Part of a small language model's weights.
Size: width 768, 12 heads of 64 (4 for keys and values).
Each number is 128 + 24 x the weight over its row's rms, rounded and kept within 0 to 255. Layers, rows and columns count from 0. The size above them is the row's rms in percent of the matrix's.

# layer 4 MLP down (transposed), 3072x768, rms 0.0293, rows 1057-1081, columns 640-703
size [112  95 101  97  99 114  92 103  89 102 105 118  94  87 105 103  95  96  80  96 104  89  90 105  88]
[[112 133 130 153 110 139 133 102  97 108 118 129  98  89 154 133 192 142 130 128  60 126 171 143  85 141 123 147 144 123 139 102 164  91 147 173 145 134  81 115 156 129 138 154 105 132 102 119 169 128 110 116 139 173 129 117 116 143 121 144 153  81 114 166]
 [179 110 110  78 126 114  95 162 157  99  99 133 123 148  76 150 117 130  71 125 101 155 125 127  77  85 108 133 120 143 132 137 128 141 160 149 151 107  75 118 147 113 135 100 104 113 167 111 157 123 187 109 119 117 161 182  63 138 109 112 167 127 134 120]
 [101 115 149 118 166 121 145 112 147 161 151 160 141 114 103 109 140 131  95 129 137 147 147 118 137 117 138 123 120 157 123 171 122 125 101 114 121 117 120  80 126 109 159 140 124 130 139 176 147 122 114  90 152 153 123 125 126 109 146 107  93 116 108 122]
 [129 133 120 131 159 118 113 140 128 162 143 126 157 143 112 133  91  99 109 133 140 113  96 158 121 110 161 143 105 150 146 127 168  74  80 147 132 156 125 143 129 107  74 148 155 173 135 118 101 146 132 126 142 127 138 156 162  94 150 109 168 113 150 146]
 [131 134 120 112 139  91 142 125 112 166 122  82  85 119 160 126 113 109  93 115 101 103 173 122 129 110 104 117 123 130 148  92 101 137 123 120  96 155  89 141 152 135 125  61 145 123 117  87 149 140 145 125 155  83 103 117  90 116 112  73  96 139 124 146]
 [110  93 150 104 127 158 143 108 151 129 139  88 154  93 197 143 127 134 115 124 132 124 114 131 167 136  85 116 158 128 140 148 122 101 139 110 139 142 137 183 126 117 139 145 169 143 137 105 160 135 114 122 100 118 180 108 139 163 120 124 150 107 124 126]
 [ 70  92  96 154 177 163 137 114 142 105 121 106 144  95 128 145 166 129 107 116  86 140 177 110 125 118 119 168 114  77 127 144 131 106 118 104  82 159 137  94  77 142 120 113 142 154 131 141  98 141 143 132 113 170 120  91 117 156 129 139 131 134 131 110]
 [139 197 119 138 133 172 142 119 127 122 131 118 135 165 159 129 128 104 176 126 187 143 101  97 108  98 125 116 143 128 143 140 161 160 118 127 115 105 144 174 165 155 122 130 134 138  99 148 110 128 111  65 164 159 132 112 114 145 136 132 125 109  96 127]
 [131  98  99 127 114 137 185 112 146 160  92 152 136 105 142 139 106 142 106 138 108 120 135  65 160 141 115 151 162  98 144  98 114 114 116  81 129 138 134 121 171 131  92 137 150 136 165 109 120  99 152 130 101 188 178 110 135 140 134 149 148 112 103  68]
 [ 81 125 168 109 112  96  80 126 144  75 120 140 102 100 115 126 102 147 124 130 133 142 105 143 164 167 129 139 134 129 100 166 166 136 119 126 144 129 152 134 108 107  85 127 137 176 105 149 109 128 154 154 171 103  97 125  94 115 101 132 171 143 110 112]
 [121 132 147 141 129 137 124 176 108 135 113 159  98 110 111 114 157 113 162 129 115 109 143 150 142 132 189 145 113 122 149 120 111 132 165 133 117  82 104 119 143 104  95 123 106 149 101 114 129 150 142 158 106 132 174 134 126 113 122 160 109 119 120 112]
 [ 78 143 144 137 132 117 145 171 141  95 138 116 180 142 122  96 130 168 145 108 114  94 102 133 122 147 151 133 126 158 125  96 152 162 162  85 172 145  82  79 135 111 136  96 139 131 172 125 112  91 160 145 118 124 131 125 125 145 109 137 145 173 126 160]
 [135 138 127 107 116 159 131 114 139 133 117  94 108 119 127  90 116  93 127 117 171  99 131 143 107  94 109 155 132 127 125 172 140 145 135 118  97 139 111 134  98 111  97 122 119 133 132 207 137  96 163 115 122 152 150 129 113 134 173 169 128 150 116 112]
 [106 142  98 126 137 172 126 146 130 111 129 177 118 108 160 169 111  97 105 138 113 133 139 146 127 129 123 142 162 138 145 147 161  83 123 123 103 151 137  88 134 163 146 124 112 136 122 140  96 150 129 106 155 109 131 138 143 118 111 113 163 143 105 151]
 [159 106 129 195 105 145 127 110 127 164 144 116 154 173 123 165 157 132 110  81 135 126  97 151 144 100 122 149  84 137 171 143 146  98 143 168 135 132 144 112 123 129 116 145 154 188 142  77 114 153 118  82 131 144 109 130 165 112 108 112 150 155  94 113]
 [182 124  95 136 125  90 160  80 123 138 137 148 102 126 116 105 144 125 140 152 148 126 127 115 149 102 127 175  99 141  99 165 132 103 107 120 150 103 105 112  94  94 127  63 159 102 167 170 143 132  96 178 160 150 162 127 105 111  90 102 117 105 122 135]
 [166  84 130 173 155 108 155 101 100 116 118 123 102 118 184 109 150 128 185 153 147 154 104  95 139 120 118 131 131 121 109 109 141 120 125 135 105 146 102 122 144 116  86 133 128 131 117 191 125 108  97 148 148 144 100 112 128 160 165 128 123  91 110 126]
 [140 106 127 105 122 105 172 137  98 166 158 159  95 125 115 113 132 118 100 115 115 154 103  72 119 114 114 115 110 156 118 124  88 118  82 145 166 101 183 104 186 137 127  72 151 141 123 117 141 133 121 146 189 122 146 160 140 116 145 135 134 115 150 115]
 [146 147 182 132 128 142 180 149 128  93 148 140 134 128 176 142 151  82 153 108 125 162 147 189 157 131 122 115 112 134 154 122 122 124 110 124 127 198 145 136 143 160 118 133 152  90 113 158 175 139 117 141 109 116  91 156 141 117 149 120 132 179 106  98]
 [147 142 102  96 125 117  87 141 174 164  88 136 130 136 130 133 118 133  75 199 115 101 138 102 153 163  64 107 138 132 157 123 124 112 118 127  92 139 127 115 122 101 136 171 111 136 150 111 186 134 102 122 156 128 126 132 159  99 139 165 131 125 116 128]
 [125 146 131 118 150 145 146 152 152 151 130  85 150 134 116 116 145 127 122 119 119 110 133 119  89 107 121  86 105 153 104 132 129 119 174 136 184 138 117 120 142 162 142 113 130 123 106 108 108 125 115 165 118  92 123 115  91  96 135 142 131 119 159 113]
 [112 152 176  90 116 106 123 134  88 114 103 100 147 112 153 158 123 120 126 136 119 107 157 107 131  76 101 131 131 155 146 177 162 169 141 125 110 146 124 131 131 146 102 134 196 127 113  86 123  64 143 131 130 126 145 175 118 152 132 147 157 147 148  86]
 [135 107 103 119 154  96  81 139 122  98 140 116 138 186 159 104  88 127 134  99 117 136 121 119 145 105 164 113 131 159  96 144 115 104 104 154 115 141 100 163 133 141  94 130 135 140 134 116 142 132 118 130 147  95 121 155  71 176  97 102 157 120 169 125]
 [114 138 117 100 136 133 139 114 111 158 125 133 126 110 137 140 152 172 122 157 139 146 139 179 151  67 147 153 109 141 118  90  95 138 111 119 140 177 114 143 111 173 167 134 144 110 114  99 108 124 127 145 117 179 108 132  93 156 117 141 150  84  94 147]
 [136 156 128  95 107 146 118 146 135 113 132 140  87 140 119 141 135 132  92 186 167  98 125 158 142 122 141  95 103 121 121 108 131 135 151 128 173 164 116 146 135 161 125 147  69 134 159 143 110 117 164 112 155 137  77 143 171 140 148 111 125 123 150 127]]
# layer 4 MLP up, 3072x768, rms 0.0336, rows 1058-1081, columns 640-703
size [100 105 101 104 108 100 105  94  98  98 107  96  83 105 101 100  99  81  88  96  83  82 106  82]
[[116 156 115 162 152 169 148 110 145 153 123 149 126 123 121 165 148 136 152 151 153 138 143  94 144 153  82 130 144 130 148 119 117 116  81  94 120 183 126 119 125 160 160 114 164 118 113 145 145 135 126 116 109  96 113 160 133  75 115 164  99 171 111 170]
 [140 138 143  93  95 124 101 113 105 112 123 162  87 123 150  99 132 145 160  87 137 123 142 156 112 118  86 149 165 107 146 137 121  75 125 139 109 105 125  97 160 119  92 128 157 130 131 126 139 123 139 127 135 102 126 110 163 102 149 106 152  97 112 118]
 [134 107 152 113  78 142 112 114 175 101 113 136 141  84 154 110 130 156 125 163 140 148 192 123  68 129 152 109 149 111 106 163 127 141 124 108  76 115 126 101 126  92 121 149 142 132 110 147 156 144 114  95 147 156  82 106 132 145 133 117 158 130 134 131]
 [142 128 184 157 111 117 141 144  68 111 110  99 166 106 103 133 110 142 124  80 109 115 145 147 108 127 125 110 125 140 150 131 140 108 105 116 156  68 124 107 133 179 140 184 171 141 119 107  98 142 140 164 147 142 127 171 137 133 122 150  94 166  79  84]
 [ 99 175 135 138 116 119 112 163 116  93 121 150 158 164 175 107 132 142 149 132 164  89 118 142 135 104 114 194 112  99 105 137 130  82 134 143 127 140 166 136 119 145 171 150 185 126  99 151 112 117 163 138 134 138 146 117 135 114 113  81 145 128  96  88]
 [141 232 127 106 135 136 146 108 135  95 145 101  92 119 168 122  95 130  96  81 144 119 122 138 127  83 143 143 152 173  97 151 133 143  94 145 104  85 110 146 124 148 134 131 137 155 178 150 127 102 109 168 150  96 112 115 145  94 102 114  98 113 143 109]
 [145 126 105 151 157  85 132 134  83 100 102 137 140 140 122 160 110 113 122 152 152 109 131 121  93 143 118 143 123 140 117  84 117 143 124 137 157 121 100 122  95 124 164 164 108 128 125 115 172 150 124 141 130 168 148 132 132 107 102 129 115  80 134 135]
 [ 92 120 114 119 152 135 175 114 148 102 121 122 128 125 104 174 121 114 159 124 135 116 118 139 128 120 143  92  81 151  90 118 133 108 131 133 109 139 110 121  92 143 114 129 175 171 123 137 139 122 113 134 127 127 136 100 185 137  88 120 105 110 138 132]
 [130 187 139 108 149 131 135 149 110 116 100 123 127  98 126  94 124 154 167 123 128  95 134 115 148  80 125 141 157 163 150 121 121  76  95 114 183 143 139 117 128  75 128 144 165 111 142 149 130 109 114 173 131 111 104 129  92 120  69 135 100 143 157 162]
 [152 140 156 152 158 121 105 148  97 101  81 159 129  84 160 124 110 155 142  99 117  84 137 118 132 111 110 185 124 139 141 136 141 124 141 146 181 140 156 136 101 119 161 108 165 104 130 142 108 175 105 134  72 151 139 132 150 127 112 149 132 124 114 137]
 [143 133 138 123 153 152 142 150 147 134  74 112 138 132 115 132  96 140 165 116 123 144 129  92 168 165 105 169 123 148 118 131 116  90  99 137  91 118  82 133 120 126 124 109 145  94 124 139 137 162 155 145  63 107 130  94 145  97 134 157 136 120 103  75]
 [160 149 157 131 122 183 113 136 147 109 158  92 113  68 160 107 128 114 146 151  95 143 121 144 110 132 101  99 165 134 175  90 121  62 166 119 125 134 123 126 119 158 148  92 174 122 137 129 169 134 151 187 113 165 145 128 147 115 121 121  85 126  91 136]
 [100 103 120 120 125  88 118 124 138 169 146 125 154 144 148 111 120 146 145 152 105 133 187 148 133  93 139 120  83 140 160 111 103 159 143 150 114 143 105 147 123 116 109 142 118  86 129 102  68 123 165 118 131 127  95 125  66 133 114 143 117 111 154  96]
 [163 153 140 139 110  86 145 150 109 104  90 142  99 109 170 145 111 126 122 143 120 111 133  93 134 113 122 141 155 124 123 102 151 130  93 138 138 118 119 193 122 161 149 123 134 118 137 140 140 108  99 131 114  96 118  99  83 133 124 102 168 110 113 109]
 [168 100 129  96 170  98 113 164 125 119 122 153 100 130 110 163 144 131  86 123 128 131 115 130 119 136 105 171 148 157 177  73 120 138 132 127 106 151 151 174 125 122 114 113 127 156 126 133 167 146 148  93 131 164 169 159 116 119 128 118 129 103  90 140]
 [ 99 100 139 154 169 132 148 132 137 140 179 132 124  97 101 113 137 157 114 126 169 120 167  91  68 148 192 170 148 129 153 174 111 120 120  89 132 145 120 133 146 128 147 134 111 112 129 111  85 137 135 129 102  74 142 109 132 116 139 124 135 149 134 135]
 [132 112 164 169 152 108 189 109 112  79 136 107 167 129 123 130 119 134 162 123 107 134 108 126  98 147  87 149 140 124 144  97 143 141 181 112 140 130 110 135 109 159 150 165 153 150 139  66 141 117 151 100 115 146 132 103  89 102  78  94 141 108 120  98]
 [ 73 142 133  79 110  94 112 163 170  83 138 133  84  80 141 131 101 133  93 110  94 125 143 157 135 121 118  99 122 119 150 153 103 128 143 177 124 133 127 107 133 147 109 180 127  97 122 137 121 121 133 162 144 122  85 121 163  97  73 124 155 121 118 136]
 [116 125 158 117 126 142 133 124  98 150 123 149 112 127 116 141 129 104  84 138 149 124 164 141  89 141 170 161 171 139 117 110 122 141 164 106 127 121 120 149 134 141  92 102 141 136 117 160 183 132 154 147 113 135 144 133 111 184 133  93  99 111 115 115]
 [165 174 115  84 164 159 145 133 196 148 160 100 108 136 139 113 124 134  76 127 130 156 112  98 140  96  98 145 168 127 129 135  98  95 111 151  92 117 153 127 124 152 178 113 152 117 121 148 146 132 106 124 130 127  87 134 139 120 113 118 130 137 146 149]
 [129 125 158 196 132 114 148  97  93 137 115 138 139  93 102 129 138 124 155 104 101 152 115 130 117 127 131 147 142 114 151 155 127 139 134 148 159 151 129 102 120 151 114  97 121 160  78 103 158 138 127 126 129 118 138 113 128 123 142 116 124 146  75 119]
 [103 134 117 119 111 158 181 152 182 131 114 139  77  96  79  79 113 109 133 164 155 115 181  96 143 106 108 127  99 109 134 143 104 122 117 121 153 125 139 122 104 136 135 111 154 120 147 131 128 110 134 150 155 116 137  88 163 130 129 153 153  88 138 134]
 [145  85 123 147 150 139 125 133 110 105 140 125  90 104  91 118 117 110 133 130 116  92 111 144 129 106  76  67 120 131 140 129 116 113 132 110 130 131 147 139 114 121 117  93 139 130 135 112 135 130 122 131 140 110 137 171  74 126 131 119 129 122 146 148]
 [162 105 160 133 151 126 135 120 116 127 140 144 152 106 103 129 155 125 103 107 120 138 157 166  66 147 161 124 136 148 172 116 122 126 125 116 103 104 153 140 100 124 143 167 143 126 122 130  96 130 127 115  90 148 154 140 143 161 102  96 123 115 128 125]]